From a checkpoint of a small transformer trained on Wikipedia: width 704.
Each number is 500 + 25 x the weight over the matrix's rms, rounded and kept within 0 to 999. Layers, rows and columns count from 0. Numbers have three digits each.

# down: layer 5 MLP down (transposed), 2816x704, rms 0.0465, rows 164-183, columns 192-255
# up: layer 5 MLP up, 2816x704, rms 0.0436, rows 165-184, columns 192-255
down164:523510469478480535474495517434493440442499454511519517488497475494493467503516482513509529512505473493455494513535467487514462532503481523530518505533532497480529487535518485503491518457456510
up165:487480494556478540440476526474466483527482501484496504499513490486554491489494469501494473442501455471517507489532490515526486497472463508492519526491522534530497513532491536529510538457462503
down165:512501485444495471515507499504539552449532537538484492498492518489510469502475556470532519528488499541483540502520517498486489486537515486532491448487476507483514521488526491514531526543509513
up166:522490471436467496525524481522519534474474517521511524504496469520501496489472483489463468539492519503559508501524497474555492502498529517502507469536510468488520503519538479484506503523513474
down166:520509496505438545518492522481484504495500499493477538498453515490516508523489524495535464469472520526499537503488439545527497540502519476540561511513503492516539497514480482523529504525482521
up167:513509537503456485525490507506467524521530438448495486474515546499513495459519517514507507595481518541545508474522535473548485495517509505556503479564517514489497544497533481501529501473468509
down167:522550535578452507502528469488548592538527496454495455449526518491509494527560521491494511519466500507520494484505515507518496492539512441502537488474525492491464508466557517428488531508545449
up168:497498519491503488507522491500480496456503520502456553520502514522504498544486472502526493510504533486464453500520527511503504501506525497509500466520479479516518502460505486473483476465537499
down168:527487495520485486497488521515544494513547488503488474501530487521512523481506453523494492490501487518543513455460533496496523453491491501490513485515552509522528475494538540529487514487495487
up169:494538471468503493540471494487482520489512489508510462543474451519515492491476509505472517521496489462535473520524532472506496510523492525551451499538459514543523525488480468490497522499490476
down169:497462516534515526518511504507465513493531493532514462463514508521500499458529499518526515468521523492494523503520527494502524491500521506491525483477498450535471523520486519499507464442548537
up170:491499491504514540515504514511500489449505478492507453471508506449519497518520446510520495520469509505535508522466513514533487498510459459532531464498480525477509475494475485522495501485539502
down170:461535466504497511501447511479513514538523478503498475511509494520447513489477468506510533474492494475518526448506502534483468478477504528490513541515529483487442469476492506508491500459458474
up171:510473525504512534519476462524535489544523500563539510539526521465450509518516516533504485521522519505492496451501566542519481528546448502509519513515488541544459457507481532495493526542483516
down171:463473529479528469487489460458479515514509469479493524517528557488497495499507525507506514528525466503467507519493500492462510531476511482482505492495491470494525569526522485534517468491502536
up172:469500485504531531518482430446484510503504487513485478495490536500519534521549542509505527504524471486462547496513477488485506457505522543483511476513548485482498502493488484525464476481521532
down172:500483505526477464517474540517536526500512488492485518471535468534457457493460488513558481477485467495526455471530516511544483565512505487505479485477455493473514483512495532480535531465485519
up173:492493512519520459489479506534516485530505435537505483481509527503491475522548540496467528494495508539485500472536500520552494513495535505523523487535513489502502516478474481463508500477461490
down173:517508489489453497523519477490487518500478579503548523484497505524532488528482513498519516499531524498490513516505548540467492466533508498491492514486514522473486547518507516497452547508525510
up174:531474524499550471512488490473525492521505514471541496504483540481502485531461491478500463477518465516459486528493492551510508531480493522506521498521490460513515553493527507519494462480514517
down174:488526489497479521490502500466483527510494449489513501509486469503508490515498510464509552519503520517486533491477504537513506474509513531515486471493548471488493516507463506513489468489467491
up175:534489547517515458477487463507509500550466531501474516527471514491478497478479527498489514497520461477523476464487462499533501514465534524504475473501507507490469505490467491502504481493504475
down175:471477538477527494539503512486515543469510487481489444470531475480484541485493531488539489459498511519485492505505507476476489472531494490538547503527510501501487469520510503471508537501498514
up176:504483492530487455499520476510513512493523491472490505457457504538531507497461465484484497487527509473520519480580489486522558487471521477491510497500486491475504463501479511520513466498524504
down176:508527469505503513518455536517437500473511515500537498459530489533454491457546499527469523475484491458523493534492492555521481522547500486526531498528513510508556479481493501515475507475514479
up177:468450481511490469476507507508536473504534528472484501503475521506483488512483521476511519478460467551452487515514509483484526468498488481526493487497526473526507454537510492487500504499499503
down177:532526520485513517537493477463495544508473477497529520528515479500481515447465512477458490484500541455503456504512475481529471525506494524484516471529465540482504552511515471448509484477488497
up178:513516507493498493506532470529473515497497468543468526502504492531517487516513530521502531511475533502476556513506528510509501535532509539503468507512502497506520532510536529536496482511478487
down178:532506501481490506514481510511530469503507484502513471490532509479504507521477494491490519482518490511535497505532488552458519477496503475514519487515486497500487554475488499511543473512492525
up179:525449500468501502495503516508539540514558521490546525510523463490528502500488508515498525420498514503482496535527518509510496514488494476509499504488465471489495518502549518509520496478476526
down179:541507495494517499468559464511502519458495507483501468476504478509487464522534532503502496520505504476495511488496478508497511531509523484527522502498460493518519487514472504507474516501486517
up180:504475487497540457496498484521511513524431541494505474477491524512539499492497504454547487474471542482511477463492499531495511500510485449534584487516457506492460500495497517541512551485523471
down180:543485495527555502433537496461504457458500572489492518485498480464567537470504491486466488529454534508522507519497487460497485505507523584519502480492529508477505507469488448489495530532532511
up181:489476518516514500434463463512502479446471498495491526486489499494504495539502494552510483487488499527481456513489522516512530473454514506474474471505505513522527456476485472519525498507520546
down181:472527486480537487505520504508513501536497489525499500465490518474507492500455510485538504502500515478486505497474487497492520478510481471477488557502497532483472533479458507491538475496512489
up182:490496506505517455538497533495499491517460500515494494441500523486515504505503476514459491471498536463515469493487491544478560489508487482524474533505544493477510471504467476485467488538519497
down182:472500534482503552510456451526533527496529512485490485528486517498465471529463518498519521549515474501478519495496521512523531521459483518527510482514480481559521528489484515495459530523462506
up183:508485469492531472503463487498508522500488514491502510524461479513514501498534512544471498533478474509501497532507508492482503521488496518499489483518494526507539527474495528532495463504548521
down183:473505433506513504485492522511497520534509499518517517477480507482496537483495507499504517469472540502508500503531514508516521518504535468522503436482475503506515449492526475538493446457455509
up184:469526534540549521481484464516483523477514469532490500509471492445510489494474495504572528563531509509454519526482461506515494495479471503520515477526484455476484492495487457490507493517507478